config = dict(
    num_hidden_layers=24,
    num_attention_heads=3,
    num_key_value_heads=3,
    norm='layernorm',
    norm_place='pre',
    norm_eps=1e-05,
    tie_word_embeddings=True,
    decay_fraction=0.689,
    decay_shape='linear',
    max_seq_len=1024,
    dataset='wikipedia_en',
)
Each number is 128 + 32 x the weight over its row's rms, rounded and kept within 0 to 255. Layers, rows and columns count from 0. Numbers have three digits each. The size before them is the row's rms in percent of the matrix's.

# layer 18 MLP up, 256x96, rms 0.511, rows 49-121, columns 0-95
093:120145102134080116141159149087142153171104098158133122115139171040088056178119140094116109199113171120084119109107177092183121096099090135147098063139130147165152132084101139144144139125156139168101139178141155095123131125149169102162093187126040133162165120115112120080101095153148101105
094:046126141144075122146162171101149166143070114151166109111134086090137128103099155141107150069143139184156118054108137159184115140122126150139149178093125147148116139159127188115134122085077084083068095096162105084103129174106148081152110165141125104163148190128076191141154137108115127148
093:184133128140142157128155087129074041085128092147112107136104138164173134141145102133070155124188104142156205139126115066153114145130123114134097123137109129178128141145127073080145136199132168040108158118135097144143118125080151187175134139105083141143117157087110142105133143080105125059
087:069148134133136103122125156178158109078186045135141123148144146146130149080163126196058108165091127127164120118090076125186150098097107160134177187128142101107135124111111145166106085139109143076107070132184141165169147095129121112119166132144074067107156094122104114134110118154175146076
106:108138164131122176174152147137119128115120140138218088127097102134106113116099137136202164096120112085109174095137127112115099119091113162105089112117161102121123095140124069091182104117154095070132113157140121140174136132096147159117120077187195093208170118080090141146183098142121197094
103:147130150159103131179056149137118108134116091085099128111146110148092101184190171122098133110082132113135095109040132168124144068152128148154150123139177148153145145170095064180145081107123148211083128114156131168126113155053140117182134152137109103095156173143146111075124152155097119136
096:151151143101091106153092161101175173155225172098127148118169114145114105148140152124088077107139141086106163114099166161104151128106141109085145126123077073124159159142163055180122135141126095190113150106105189058137122116151128093112117116111122100148047184141092098135103116128109072122
110:123066167157117075127136154152129151153133105114114162137092114136159079151129176121125117109168113142111121111121157191172086144059142096209157103163075129093130054130113145182141136191113151089120105178085102116144199095130117131144170170118112138128171078176130107066159104114123124101
101:116131143211129134129136095128067128169132121170121189126172137084127109108074135098164195123067102070095162158132101200179156099165173170165163118139113172143143120102107124110148111157085115140111060142143094108062116129139089071143124111163124106157141109096121112087133147170155085117
092:120139127145176157114149092134127135124124183142149157152155135114219167116154180083144103196131125105173109142150118150154083198132117113165166169107117093079104134110128160138173103137124082122147093131095084131163120146161110116156153057086134132107075110086135088179145108146115078037
106:116127098089153207119141093128141159180068145183150133157129121110139166100156136169172195145053064153122143164077067137117115065136112135160156128149122090125136097130091057163127114119151216122109139142133154128155159136116147088107173113141136152137081119145157162153065139105119104128
104:082152146182079196143108167099084105125116090191181080138159093122170071053123125129134142176134106092130089079136165123155178152101091109135140143187088126157089110137103150146190147099122125102085125128130126147171199109109129099178152136141143116118090086114168125128098150083156155131
106:120161141162103089162102105162133118095103120199138182129131155129069134128091174115165102131127145159107167160185122123104104101154083140143158099073093129116132124142145151114096112167179095121108101083122112146120060112081157129203124126102058088111108094224159145134125191157112093100
098:011190137144088128122139161124171125099099101147075143127118197078116098073125191113120117100114153138092150078120166158129114105126140177152150108128115147112109123119119161142061197143137152089083166196127095097090112091125130132151119127153112101108138185156136150144111100074104091126
100:085176084137104165131136117120091121102117088162094115189177153178098117080138159135085209111125160105050071132133127091170093117150133163102177170111131108096149083147091149191113089115097109119089148167118099147135087084121094121187075144102110134119153101121096130128128122091174136173
095:131198177164133151137133109133141167146105130042112178153168140170099115122076144148098144119072115061125125136132076109182148135163112112188186113174154135111048142121143097116120100098146083146153115115130098079172158153115159105097116161184066129117111137128185094152119137118130172164
104:183165129099129083145124065097100187171107096107100114154159075077152147151140114113163107142153089131124196152076129155150164095149092130150132125142123129131145206143094159169101106102138112141154144207063113144169107131118159149100113104083116107152100105136087179150132170187097191147
095:098129140101155134109089137067098091172083082080097104133159170167109148156076111151102152145107144129138140158159116068133170101106157103127183127148104197117152087140116119133133116140129103144124107144133215125178143080201103183153118138092126155051183130131131161155097080089131112080
099:064135116209149160159113131114165159096161129143136131193065116135140159140150152138082167127133108123064038174125138081110118096111097134087131096092141135126125132151134129119124184145130113119120159100153057111141082151076197132142136127179137109131129137049054100111105119133105167121
098:161125150164084095093123153135137069119136137130159092136120133127112099140113120133107163120123112177126078124095107176149127104146134076129179139123172096156168146096084090120102249111157132145193172146132136103117161084101180178143121139118132173173117074137187094147134074206120127128
100:159155123086176086135193135129139085118094138146098159144085106142048133141123223093116109142133079128084153127153117164143141102189097129150172048116109056114159126107196116166106138150113105072125090155120153118121110128106110084133108087090145114119120077108165111087153107156112095158
095:156095171102102102102125145155158141140074091081138188120154080129105091165158136153193143163130092178075152172164107167111162150114131156077078131199164140113169157163124152140079144101119104093151106083095115163141120094089099186080096157124111098106121145129084148081117109118139198133
097:100125114143133142086114085149077164126156185083143113151112095108103121120165150161104162123155120148189122110061164131156136119142207135109169109101159114144099165084133112106168095112142101105151204133108048199169069095121117132105110094111117159113097133127087125081141106183081174162
099:118105095123120137144173120144163170144127150157077138073128132139153131178114090137087162106082162081141134117136109137173162135117108098143086128151095098118178110147118125106080158106174069115201115199117108091150137084168150159153154080176140063126134166150139101052107118128131207074
098:133080090103152132108115094138130061154106146134174073156125148117166115101210151151075082166133162158124140105143072132109128121100177126145157191119143122161117105083106118169143160087120098211155143160121096110092108123124155088121127158153070107137101142112126159211159131192127184112
098:118097154099085068114127152117101120087158073165165114132161085128187159064148219130131165173145132158068160123158111151121093089094128152133165125138074089102132122147130105137143106087120149149107180155110151089076055126128147128136158162162163088181076095150140078165146122142113105143
101:067122082150076130109098150147165122163115179115154138103184147118106112149073166121120099108094132101114101105151085216140153126136133169106155131198060128153148073113122129083147096108142115112163098104204182123135140119113140096167157213103082110110101129119141181114159147145140105086
094:122168151145199145151165054126146099153121187132124103105104088136145130088171127119093100087116092045130124134093122086124107089107114132165101103167123127103151127130179097200131086132096156091156130135177085167155095154114143176123155137173171116049084153109132149137108119198109108159
096:125151122139194141143158165153114198167161060130103109107165135167063158159122094151114159142171142109087122172134105107100119132109096203136171090173133121133079077115098124111193116131179147111107150150111097106116078115131160166138182122095194060157107130119088130120147100184134114103
100:099144194147187114110080095130125078105160095097121108115099107174134118146151135144122139114160096134110164163115164149067152140154155155150142161167129095131115108143112140163061113142190169102122162135116121162086074073138114119125073164114145139189126189134085163112118040156173132198
094:101170117159161088106094123073058097084099156116112167141091095121183120093105130123154116140219159149125159118147124100180117136149074099171096088092129124164145108152076111174154104143167077132189099090140102070095130110121101163156076100170134071163159104128104170151116118122118148120
110:140160141132140104145115185156092078129105099123082040174127091138147145136081163132076106148075135149093107135146146098136116114140130098121140139101066062189035150146146138124093105133171113155061113128106072142124108158139153100144149093073132161119104166155190158142116126172110144171
107:110132130112140075178116121126110204138075164086185132148094182153133062134165085122136146162174141122073169161101081137084090130115109128135137119154116111097178086111150107128129072166169139103166150138180071155142131130193175129159117065141109152136109153179096142170169113111107089118
098:109124140106084184142105135132165134143114159127137081146165196119154119136137121153162161163121092114137158094106086112102109132177152147095171120213121166161134113052160125084198157129157128152134141119037111087141165108169106115145134121090140195151081174118101089157081156116135077119
106:162163153088124181101107155154116140087100111120124147155117109160108154132133154105048134122030096113147112178160104197127158137144170137134130123153032064142131095144089079136100131069130178112150187179108135134135178158161140142140100184150156114114095114147116166134100100122158133143
098:141160128181164089146090071121140152146133135145166122173103098069151169171136098149125131192132123153105159116151133162158135142164144088119107136157145117110152107106132208177136090117177132149192123048128106095082130132085100056116128140120106122112175166130120122136147178109121213062
099:169100192156078126098134156096186134112138108169097141110167128122124107120137178174112098118149059146179165141083144114072158102142128139176141151183154109141070146154168145060133110125093117105115144148132123119137102155108142146137055184173095144080142106172084110128147096146111153040
100:120167160114083101128103091119147125196113164133132144117204166127105139130125141103073172166182103131136154105110127159117085109085051132126124130104155097097170114117140186103200115108165152122124137115164127115143106068134156196157044119124138123148175110140163153130209156138139076109
092:147137061109159137146133083108141097163097052144119188107116126157184122145107153170144129163117062134151098128156132121121140126109056158133145158240157143144129133047115114093140161163127138064116124119144108083102129117171164146141143183156154155105100099082155111115137120083143175150
101:071151065164103045136128113134149126130124044132132165126115139169098128142128144097120095074117137093079084121126113133112107064105061137133118194193133144163174103187145129119138161113147127114162127104128156137118122110119098149143156094079080110131118147150088190142105070163183113075
095:101113136013154145155128109115089079154097105094058179117095148133132082119151177134172157161135100160145137147139156137124133148170163127107155093167088113097174070130105136167118107169084124158123189165127095133141154120122072133134151143134082108156148139168118097102078100072153060118
099:112116132108133149114130156172126088147071127079097106131139187182119131121084129149152098127087049107162172111104099104069154170122151095148152158088116128138131098134159120117096219084185100111126128043132114115124207145147106144119170126143121067126145209161142139144147110092113132121
090:155179130167127127120070101084112148177121113128055078144103116138097104125057169073097105080081120083091161121085151129105130114103093142138120146185115100154133087191147182148118111108151140124134070170112117183112167103194156171137100064142120113143103080117126133101126123100162162161
099:169182124117155097154153140186107082189094135108149163132167149114166119171089183129147147092125091137165132160129115076164095123087131129148212111091141121039161154130116092118143131163117149141058143058124181148132135098179121082155180097107138130151108116145150134089141120152073112141
091:186118085143113090026162126186093125169112106162079157118125164109077140087105150141170162091097142177101127063164163123121124118138118051113147102087114153099138192097121124149112196146074101146107134146127133127139099161093142099117130122134095086120155130137092077100105097146181094122
106:117194154132145132154107150054109185093133123105088149101168137149089153134193156111078179099136122086093183073108072147158085113112139070154166136102147140091137098166177128130150146144092137126090133138122047143132161118164086153128082156116081097113144177116086094134145077106148150109
105:121113102189090097161180156064104095138107092122104119146122070109127077149129141188174152121108103183110141117079131178151110148116115183154118187065118132140172119142106094151128166148120124115106044140140062156152121142158128147157186127082184175107114105126088158128099108087091163122
094:149155164198161110126113114074113112164155147104167121163123169113153168110094103130115163097069160102176146135111131130111137130050129120083106186165132154168158116112202070164109148091174112141035108157097113145147162140164095168155079153108094128105164156103119134112146084130097102165
107:079179151111094161088109104134171175100138082104168117091149179094123146121125138106054069115123120125124135102117136136060143135102085143149109166151172132148112165092135088166086102076131208126115111189110115191125117145121179141157144152147154078107184206097154144155115102159137129131
103:144123135155162164173101111169088129122036164163120133132127111153131144128097143079134086085077085120120119149115120102156202187060132104144156087178117119176151107128134138081189164131131089097167132086130093121127164094131124143100114196133088102142111093113093178187128122100076134091
104:122118158139108096080161133091195098134108051110095152197133148150179097086155097090179101144106116151163115111112152113117141095116158164093148126173133168115126128101147066098120164150180077109075189117145125131094164108143080117094167195077116133071151146109106134138106147168165146090
100:133134129155121089139144108159074159076123174175110130099116100136122134082132128140189200081108163107110157163116096139140141089122109101121170121154085125132133062140207101184131061135140133132147163214096135117119101139094060135156068138135098155109092169144127163083118105146174093149
110:127135163057180135096121119144122116134172091138120111098152120137127080133133187117131126193132088090139089135127117159100159089110151057095192146120050199081153130095152136134148163146169173142132132158091140094150157103144083151092140182174157184126079127116118136180126117178075114122
104:116139060149129147191090117081106119222158119088052113106124115097143116089149106159124135166152181125155142167118088106129125134160112099086150144109154149080150163120107131121079071197156117158189133099142092115122139143116138164129142167153126156107140085182074132102109127148123164045
096:149098082103095103174101111152116148161098134174088168077097079142147130189123092138125121150149111139150147126135154129098198117162118069146146151159102086162093161096127059126090167175155156169162138133145101066151111157116127083116165122109128154156152100158161107159105138239082130114
111:160127148061159102157138129122110152116175117136101099142076106126154096183140171120088079132167166104133129191066133068125116071099112118104188097150096131092162113171099093178154134165148108160070161099157122154150172126091100146075142147135133120169125125210112122186114151141138145073
099:148120108162123101114168133223135126096138129183094135140139134120121087114084174200135101097113101110115121107126178119033093106102167167133206142091134092157149120123139086160106111133143150125078105163106143186107066127161037118151145182146137137129113132127123101176123161113131159121
101:153072118109122127097116125078127138141061142134161105163086176123123073145126155171142071162143158166060117123124133138159116172118122104084137103133178119162130202107121117126113149097145075092153099156141095098137163137180162146169171179099129116106101108129170174103163186051060118125
094:134164067187162129145087121149079101071086116173149129178117157072069069128131175107161124145169107104111125134077167097067146131168176175116147078117142082187141148129086102113137144099117148137072090152153165111117122126161097132122135069084113108103104131114057152102121168128148143133
107:139138124143166118111137115159146117168141116130137081099124159171169144149090152132188198180160138187206156138090160099132153141165076157128104147088121152126096176086141057128123143157089166133101138137059096122168147100118162077167102145104068155109088143142099126125150132121119187060
105:108163096120144126163140105128217106144119078082136104163104161156111085087150148126146070133116145138146141153079163122109171122121141123063177152155126088116139143112154133141120105150113107178082136182087123179159140022153110139133140111113108105057114144078135116123081182118061153163
099:143168156162135081127151136135138121158145109129168092173137120098131036164162173189127128109160087100159127175105184136119077093155041085129061155103124146166088101131142153119112118108156138089152140158129085112153123133070145129148158192131110160110147124111137160163095149073097063159
102:128087164132100112104138153136083128128103124122169125148226058101132195166110173142143172166101115125094113138122110129108075100137144107128122123174146089183096136112136108189147105122139144116143060087125124104124136141117105158163161206158134138071165072110105120084149184127159060160
106:110116129115133100155099100101095141091131066128173170127094117131113121126117107202142201188185069129108124083096184142085160120128093119168156113170097053137121146095109111122181140107133126141092096146181127205186132130102132126128117140093100106160126129119189163121110113096190149084
099:131154108154156113133164167063169149105118131131069122196095155126151096168156099094146117095136185121164088107171113136088153143105071099193091133116121120174145127099124110145160086143127127125079106084095095063153118096150130102182172130120180173141166165140116203163119166074156126140
106:109111167114166136126136054139124103186104135154123171106126122099213099133074125168202144086134155159077144093101149144112238117122121084138133107154170157115123159101140109067097131123109142121177113111133138116139137110157108179075099115139083108090157122197082095160125134138134166123
095:147096157097156129166161171171154130101082079163086136079121119170128142138054098112130139138065115188107126078092157147137130141118153098098117132187171058180106122102136073170136135140166102090091114123145111139105128160128107115163089120132134139189109168102142182147141135116065211145
104:145150130144152089189094055110121109073084109140144149134073138134106185062095109138096133129000089139116158100147124098097116172177093178095134168076098134105142119112104127163134172136127059135151108163102120133161121122151148160152131150122138106177117151137066112128147123119078127125
099:074122126149140164165115121161130166090089120119116181174151187108129086119078095202080111105116179154126165107114100110135153136164116109168162152144093101102140123093149040173153119104068125183193139060171143144111102133124087134161124115151081173129136115098106192120125125104149154107
099:096132150105163134111093137203122105183135056111168145107156154149122094162100068138151131060165127109099125121192106149173125143109186123135112136157099083160187175115105107148069146056150078115101147113128188095095097121121145091150201133127122136133125130149129095109159086166077121120
110:130144175136063146143109127043110111128095107143148097190093095130161183097074180158097159092153121128128126145136149179075123125177145064162127102066121104134124117128068146086158156129156059119128117141118115098101125086085170134120055118181138133147125129098159158104124098076153095102
096:113091187128107121052185113103116110112149080138140140160095096140161066069124088128127125162165138127127133143118138192160165232144141105122155188113213136095115106129149111125112109123161125058115129138134151144158102143105086128114111071156116083176109115175086134081108146106129157150
103:081160116085116135055115101140117145148157136164138151141132103144186111114171167193093161138203135076125158062160169096138109140084091127151161116148085100152102139143121160093101154166133097164121140112114048153112152117075104166150211106146176156159094150114109166106095158128123152145
# layer 18 MLP down (transposed), 256x96, rms 0.374, rows 49-120, columns 0-95
098:120125148142195100102129117149077159079190133160151135105096095179151179147160163104168110116140122141119110094122140078089136146174121154130118160151180166121098055050092147130111073082150140123136087132149096171162100133136118122138157061146172114103109091152180110195151149065150142123
075:102115145150101120126140137154125112069106183145137183090148080204037116129142065123068117178140110083135140155094116086113104089148165155100127123181082102097124118126168138148149119153091106139152197109122095151110145110154108159132148072106101109090149090080174082097076094104134137098
081:108117120126160178164134099157137174126120162155119101145124110086059105152121155179188131134144162176102066071126175124096115154119075116165144106138111134169107082067128164087166120095162083158095166121141108155181154144133125132093142151119194114227128121190147091127103160102127120121
095:089180111165179109061161104148159080113077150128110121120117132111080128185094177078155129092108166142097138140102114130136168188126130137123134127153092154138106074168148116119135130164196100155174205096138127091140148120062126132153132132072061125086080126081124093100098141176107104142
103:146090111101117148160140149163170176075133109159103142128129090142140100145120138187160139070069139106117119117169151099146113140118125124087141078135140102121078085161165099140107191218095146102145128098091154118106143135067096109180144142155137139146073095043141112157151101111065192114
108:056118117114121145083168105159129123167151130106164117120136152126121109107153119124148126153085105113061129126140125185162092115142209123137170120063117141187161163167118094136155087077128168107114107106185116033171131190146172102115135155149157152143138138105184120126095143146050098116
101:106102093167111152086139186111059110098056081153174126111121044117147166079145105131154130108129139137123156101150069176146164119081117092144110157129145131108126153143114175131127093139090106129145135152159088132122051153102099150100103116176087160147162093116174203165122115097185149158
095:122161130155116117130078070105098116109151145161139110133120128145083139157102181187127102128158136187147128099132131177103109110128130096101142135112114123071199113166117152090166124166151160162080071103107115116174135084138187072147202096121110083161095136171117109166135150214166084164
093:180109076068071134122113150171146129127097156128136106183111141174117149143133082153130075124108127170089126090130147084142101105154129114049151120138163131139165066211118163127127153118131155115191124107118166176130171093109141157149095143095091121111151195216150135120109121121103158073
097:122127078154098127159120189121110132130159194117190182132153155118098100110118098083096113153054094131110097115124171140136084099105149171092152105106145195177205121183099097118161121143123070187121092173070144103172132099102156154116143162112106137181113108137132115080125141125112149173
111:156118065143136119149195091112158155133118081151173088147144143170090164130117104145104102124142124113069105079124138096184129185151113149046140145146119178158081137141149120064113150126145113128165113168223104154165161117103180158139168118155134135104152091084094190116076114145110124128
099:108151144133097135163170112160151176115160147055106159112151104174145136147146156148163122086180149105130112188107110122132188090139104138141085138151107153154103152089150131093151079082107130236120154062146126099115051171137123156123112136160121157105134089125138111090134182193090087124
107:143094107116156165099149198065114142150100107126145150167098112158153122110079116104109147114140154106157081115139145107153199082163075127193117117133113132067120042177128106156199147163145169141138097163142103138147105146104099132125080138083126158072147064142093189140119156113120086135
081:127067098118160136098141129117089111097120144077159134116135083124168189164149071176082115166123067175114151189124176132111181149158149133126114148166114114131116150043171086108173110113163073178138104132143140200119132145182108099141167117121141105150115086126136134135092158177093159078
099:117092134087091109149051151152058124106137127113121101076099122121125139181095171082107131174111126072165135156131159145177143153083111138208146141145118112103160149108072089115086152142108147101134074126101188042189132145104100111129130100129132114151110118112169117142200170096160120113
083:102113125139116124076101126128193095138179144154134114102139104120121126123157143113170139089115123044116178121126088106079151108120117089049081174121093124075178129086176157167108112143143176053129159145151163139141141135153160199112146105162111091215171114140097131098139105148130132170
089:123121064116134098166091117133133151133142117146126146099097126117185037145083147136110146112107163115161134096087123181113121151122159123095148118058088140124180095206117088173122136153118060130175091082152176104108132132136147127157089187200140137073127151135095145117092147085170141080
101:197146120188120176139136129126084126111120115191079191142068120134153152134102078160096099125208088173085091148091149139139110151108078113115126101145136146149168106159178162083139166165064164139107075159094096190155152135109135130113119133151091151102131107111172170127143122167176143132
102:146073150175149078109134104123077111082065161122136090160084122104111191132121131101153087137133170081095173109135106170136181133099141094122164141156134133100134167058030091072095149144144129137135141140137143169135171094154130117118144123128083068172053092148107147153108143096112139117
088:121097081186117115146135148164121133114130117088132105177125095191111146147160132102184123158145107063110091149142196170095202141097081134097078127150185052119150164074104117131120111140117116098146117099091170173187151151154074119152136145132079092069121127118081139082121143163122129134
107:114144126115104097109119106145105133110152084122219116080105144081133159106085091108131092167194126153177173097158127132155184195086130132181104155141103145076106121154051077123121090120121153130135088140214129114115111136109177159159161114133130170100117126118157123155143144060082100133
093:152138116140096134083119194141150083132162138124085161132142141097080073093069056128070127105082061131144146113061152137168190157168142172170160191110115093103097081087160126135112099135107141142106124210171151137126099104139137127142126087103124133082162120079132093135141104145124157130
102:137152101077149086157186184073065089125149118087191108102147124100122125157115112148167154080144124161156136111133127115148105134173109071111176117093060125158186119138153085108147130150108170095067109102177095108109148183139144075175158152109137148141080144112110161210133153145122133142
093:073120113066139128142111129072133144176131072125129157093127154096116129223094168103181113152126203152190139129119116116113069127150121125173150059114121120114088121139103185122142058156097110164133108171172148109086110157107055109125155126112142135145136125117103120123131068065151119150
093:133138173130130140170063155094103152147148160069115096139110150094109072180118135175175188116084122123132112150097164127151151097155133115072145117153042139138167082186118170127104112112139103099146134082127064151110141102140156155138127165091157117086128148153089090163103122058183175164
089:125124114146157119134143160081115149167141123117090149164125149132136081127123124138091153145098143189144136117121153076158157115148073111093044131153143085215145119094102096091148170130143142159128139145087170065128170106106184137107165056094077165121146138132131156112095038138170169164
107:071137181138151118128100161128095112179123138097089131101117123101109105094160126133115125080104063142193102172139160163080125128134129054110115077093145153133119163092133139196088113079153103091104114133152124176125125119151115128151099090180110090170160193147117042151087173082156147109
099:154197142157064107049138100140112142149163126125127105142123129077092075166099126188112122133095085141129153160092134138099125113121115140103178142185085160135130140082159125103095135190149101179123117153154107149117135117153130167208111123153080130129138040166199084115131117112104167162
102:203108104074126117122134114142171106154122122104116128033105080100091146123101151145175089147128112143084151160094090175100125108137152146101102076176128191130051175097108164171133150102109141185120135135100121136122163094111108179194129137144104156187101119154167094154099128155143091091
117:111157122125146114072161122078108151154116146165163104127072159157122176147170095113160058053167165102120078105156138166106094114126089103162140140120074171135178114103083168120133104182087152099116128203065154142134159168148126093098167153113142139160104127158087130192154130155130162119
093:172103095158119124182142101201165149139115144174109073062139117123112146134079117168117122140063096111108103120070128152131091126103164091144157128132119127083137112130103103061181137109154160114120169198102132149150137093132069093120171172122160126088104175115072126075118061150144091099
094:096131112161136104090126133107171084128099101081098170183090118127139157101130186073105081102156159088155161170152112118130101083129143095114109109130082114141173099167133087142109140171051118188164141137163112158103115132101103141169113114113113085117132065067157165151086047143160132077
094:147124128150138094114123157161132123146063107136164156133125136107127159104133102184050151119102129102095166128085115171172159135067120138186156121143095101206110159166133146126102092086138123095127140145087157100137133175118162241087101149122120087066066135099125084096118145153151161145
108:104123111153181079154072089108113126154082140076114121074121098167120159108088174110151179114087123135149135152093124159154209075150157119091127151096108135134103135099109131146145164121171140089118123128183082204126085101143143149109147096126163148149069132041101085088108118174107095105
110:142137181141105176131121123207175128165132142166147129113081106199153095143203102096152088175100078094155136201076090095084145110122129136119079136119108095161106138094125156080140127136124151161143121186149098115126136159138126126096096123140129045119102137118099153162075153087181145092
083:131184151154171111146114069153164078145159159136069148066139120130104101127144082102104075114154109136113141172096131171113124170111183126164110124119147132155158075177085104123170088138101141140189110127126126105127140121124147105157135051141134112117192110109200100171168146109179188071
112:157125140116138106140092143094052135115147095183121142114081124174156171126197120087143138170082100140179162139108088131165139122163118127140142098073121137162110156092084099080187180159133099187145098151156115114140143123189140170088102109115168119076102134159119111120140206114075081164
103:113112138195159179075139094108203066118122142111113140160135161069105108121116190162155111161148130110116143166165079158154117129088113143119112107073129038133110165162098139101161104107097144125120121132132170154137148111099198155112087128117104100149053100088136121138127125090065176157
098:083076101122145140101141104145110115074134105126106096136084102155113177097101120138146123158090160132123138153148159158102133132137114135084129120078116134141131163059135118187127081128122160122069146033122112095132139158111155130074164109125112184177114152255103107114166084123137171123
089:109168162153219157104182116106083147125179191115107123174134139113136142120145093126136117133058125095210208166118180147131172136139176112080083099099122140145109131122102146131113102091173129114099198103151116054075170120114117141143103134126090124163150132110142156097125135138111133169
102:098083122093096110095134182076113099150144128079141069162123080170167143171141129101111148069182100125161088147103168067120127094136152153084139104144186158145153124168130096133116119134114106059184145110164194116059144121136130118167106170099095171092167096115128122170112111177100146156
099:158135172148128122158113165117095116082111126140142152169131153130113101112122137104130136187123134119072144124123093198178218118087192110120132119137151121128163127117094061137159079126108096110157166175150196112196105135067144168140130126112041113091167063151076141135136121132102140114
077:204106130129071124103163150171126120104135134061140098123090130136106126135074096089130148125104079160106175138162080124116129130112119094135139108143146093087048090231125098147141127112182126162090160124169138118152136158120128073127124126094140158154116186156127157102165034125151091108
097:127117150149079135110161114137114104150072114134181161107130143072088172081131218137122145149198056078126127163111070150156085123111123168114154073218107095174129190132135150107137118147141101102069153136131106130143148085133139142129078146145136091117099085109144098148160104162104110145
086:154125163154134151117144121127142106082079105120133166103130120137138066138128171080167036134139166117184108138125112172134155105071164101105084161163118116154143117090098157131118108063115187126127074088065180144127120143143166123116160093176181089119131189103157192104102094086150136142
104:166121156101057113148150127121131111087128128118111070086170102140103146182145154118116094109083169118091129060118090146126136134145086137160141159095128171145113125194131137113151119126132117177212120115106123126137135177160116041090118166073116144172162087162102190139149098124161049117
102:091067111154132178200159197110115153115144097164126135095102171148104099105068094172159152112106148137155111109113198130126200167133122144149110139069094115126164108148159136138142168157132122060105039164151134108094134115128173088097151136124144131097131187125076122129121145090124077104
097:092161094104108115100082134151151155185208157093077144124114157144096085088172119112182186165209121161187138129127142132163104107213104134099142107126147090080145134163129080130126174139066150113113105185140130088149152114136088103096137139152139160129120149162152113157144160136149183115
103:109084137140157111188142097082131182182123141136146135119170117131126052121146170105225124158158084090151126107087154081117143140151132105146139097130118105063107108082100093101194119121128081070171082124167159179155118155149116102113182100109087147109119157091092099091117135113100158098
104:085120045094156172147111122147125122112174151111189125113135114115109122150132167195072174153113110157137188130172144109091150137153106133143091097141126091101059151181101123152137134101120191153059174141160136138079157156146128171163155126138119101128089173131133106170190096165179145169
093:134160095135108095147148177141163132115130157128117174098177116068116128153189141137093097137082107172135116134129130141131085096125180051167171067088107147088118108145139183113114167116062080163092083134101145098112135143121132156173143133171136054155162135095187062149137126127155178108
104:178153121174143126158140170138162083103147129119090154085099172135133120121096149160142092113097141107168110145091110110116138083115121069178193151180180129127104137171124149169148144110102074071082155153142155103180071148216101163145110100063156122148144134127097122116123086096103060142
112:158132112101190085065076074093165146149109074142098160096089145174128115107160102068092174146101143183177113104124144086113119127169170140154147124108139073110143114100087090089122197125071112115140145147150208126157164125125154181126115147126144165105141092142166157110135126086073134141
098:145113132183121116073172130068126102111118124097134100163113167125087190148095139061172135106129122136175156117099110062075122139157115113177163124114133143116127157159164113164120111119149076176183126167147134127150162215176119127117178125135153068100143074093128205133092149126130086150
107:184194140129140134084147169154133120126107138112092198152163156096146070138119124096157122132098171111121163151075116145098176140132118134157092114153121086142087146090150158120159073120130094119083120130088129137111151147120072162075060113148165090070169125124093157090210156094108115198
100:151149117147057160185131151119134106137143121122148204134153145153117115076115169136127097106071150105135136192125143135127186143125075163176180154134129127133118158087124111145144112102121147118141104115143104170111092043147128156132125200108094024190148135110145077114083155112088136090
094:130101153167150144186137117161132130130191154057168074148137127128171134143132125081165153118162115126104071117139181098141154159174099066129095149141110209137095102097097116065158124132136139116122048118129092058159104113113180101145126151145101140121102184118128113076150095181114128172
105:101178147106133140159141080051101128196147150086130113099162164131072084137118132162113157093190066131161150208112139113132175111146182150139057070095122122126120135160101119090124117119158149128167147125047097143155152175124117127132149100167095110160142113150100151122139119200121163130
091:177064095179081101129148104115154157112104175140117101101145113085132155090142153134077035145129191079056112136125126132105146145120126134116129155130175138098069125156105120135163085133192106156166162107062127129065195111140133105142195111129133142103164073154121139139110135117162112143
095:127141169110141138162141095155088095163092145114129113104097151100127175112144166171119090130070135038102128129144173096183097146149126058153112083171113128123085147134132155120105144134153140142161178118137151122072084116142131136210108094133102184166127161060180056106172095113124107143
097:116160081084127165183110127094114182096117121125110121170129102132165173125150111097076157146100135078130144124139119095082136131106135150146059061079097138134105099144108159121141134154134195182115084113117097165083132070152167132070103105160165072137154159148138171094179150101124204166
101:156160158096144149140173124150113170126101104188166118101139129150170101165149143105142104158149099094152126204102153040128138106108104131151125153071117181173097100117179092072141123135119112096143180146113172119162132126087146061112053164118145105137095162168108165109209133091123135149
103:135091090055160080193152103115165199169165125110134094097189141120130110168117159124128124180075209123133144110167108145086166153127114117155079104105129124116103068120096138151153050167128174143138148139116187153124117099090160132123132100081066139112154101156090130118107121168137153136
103:156168097150118155179107136088137172092145129094165113113175076140163014111091073118095088073124137149136125138133121138148120154133127109157107137135122098092136150138195084106160165147106100127131113158112096107081103128147143130179100119118162108156176072146124179187152048110080148103
083:186106120148104088081129140178110146187147122174139120105195129158188147163096097208121188116143105167096145120131118153136078150123156132083062118083145109121141087162157166128111125112144120126097130183170152120124177162144107074119076121068134145137112159124165096125132039111126098132
115:115046120128070114090070125133152106145124134116167188143133106139163136146162153119046141093171098135163124164111173105107113046140110109181127120139161138200109149063163124074123063162084167112114146170110164138154154160166148135070120110111106146127110127121096114111107074141147152117
094:172098136168156140084125129143121150113155142116121109104093149174090101191118100087140142092139089144154104119192156110066116087111065169120166112101097164142153109120154114099159127126119134181169099143082085150105073066127096132179112093127219127087119113088085097074137165143121172162
100:087220129125089090063178140133104146158196090134061092139173132149190080137108115106099150154139149095150149122128122094130086128067179068131148136150112085127129100199127151131142159100118168133133131118140098113139087201091094121178145118103120139134112096160157100122118175103093120095
085:160108097134091102125127145075115087138152097133139117150162165151114123143164109146181123093159130214162161143145110121129120106066160195165151142121202160136165159233105115156144126126160129090212112141109096133141125078129104157159148135086116147179135137147096124137102085062115092130
088:133161121128069182098145097122141109096068155062124138138098105120145106078136167156122132182096143128160143116148115101156146105136059121206194157084146105124113137175110159181161118113134160186124094144057103106142101174164106145097043148137153088141148077140101115158153118120147105111
099:114188127116116151096165150147123199163128120116122125169121110140185157100134108153086180143143166065123171096140115114115124147151165170128155073123030129080061136107156149117080168056130139134085112094153130137087074147110105122093146074107134138165107097143155150174080097134167132105
102:158129122127184109135153179098118160140101107095086178161117136168200167120139118147116113116141149139078114101092169100167092180140141172066119086151098127152177085115101035160123131141172165088092132076131129136087105107128122109078119163176178130077075136154175167125098116102109116139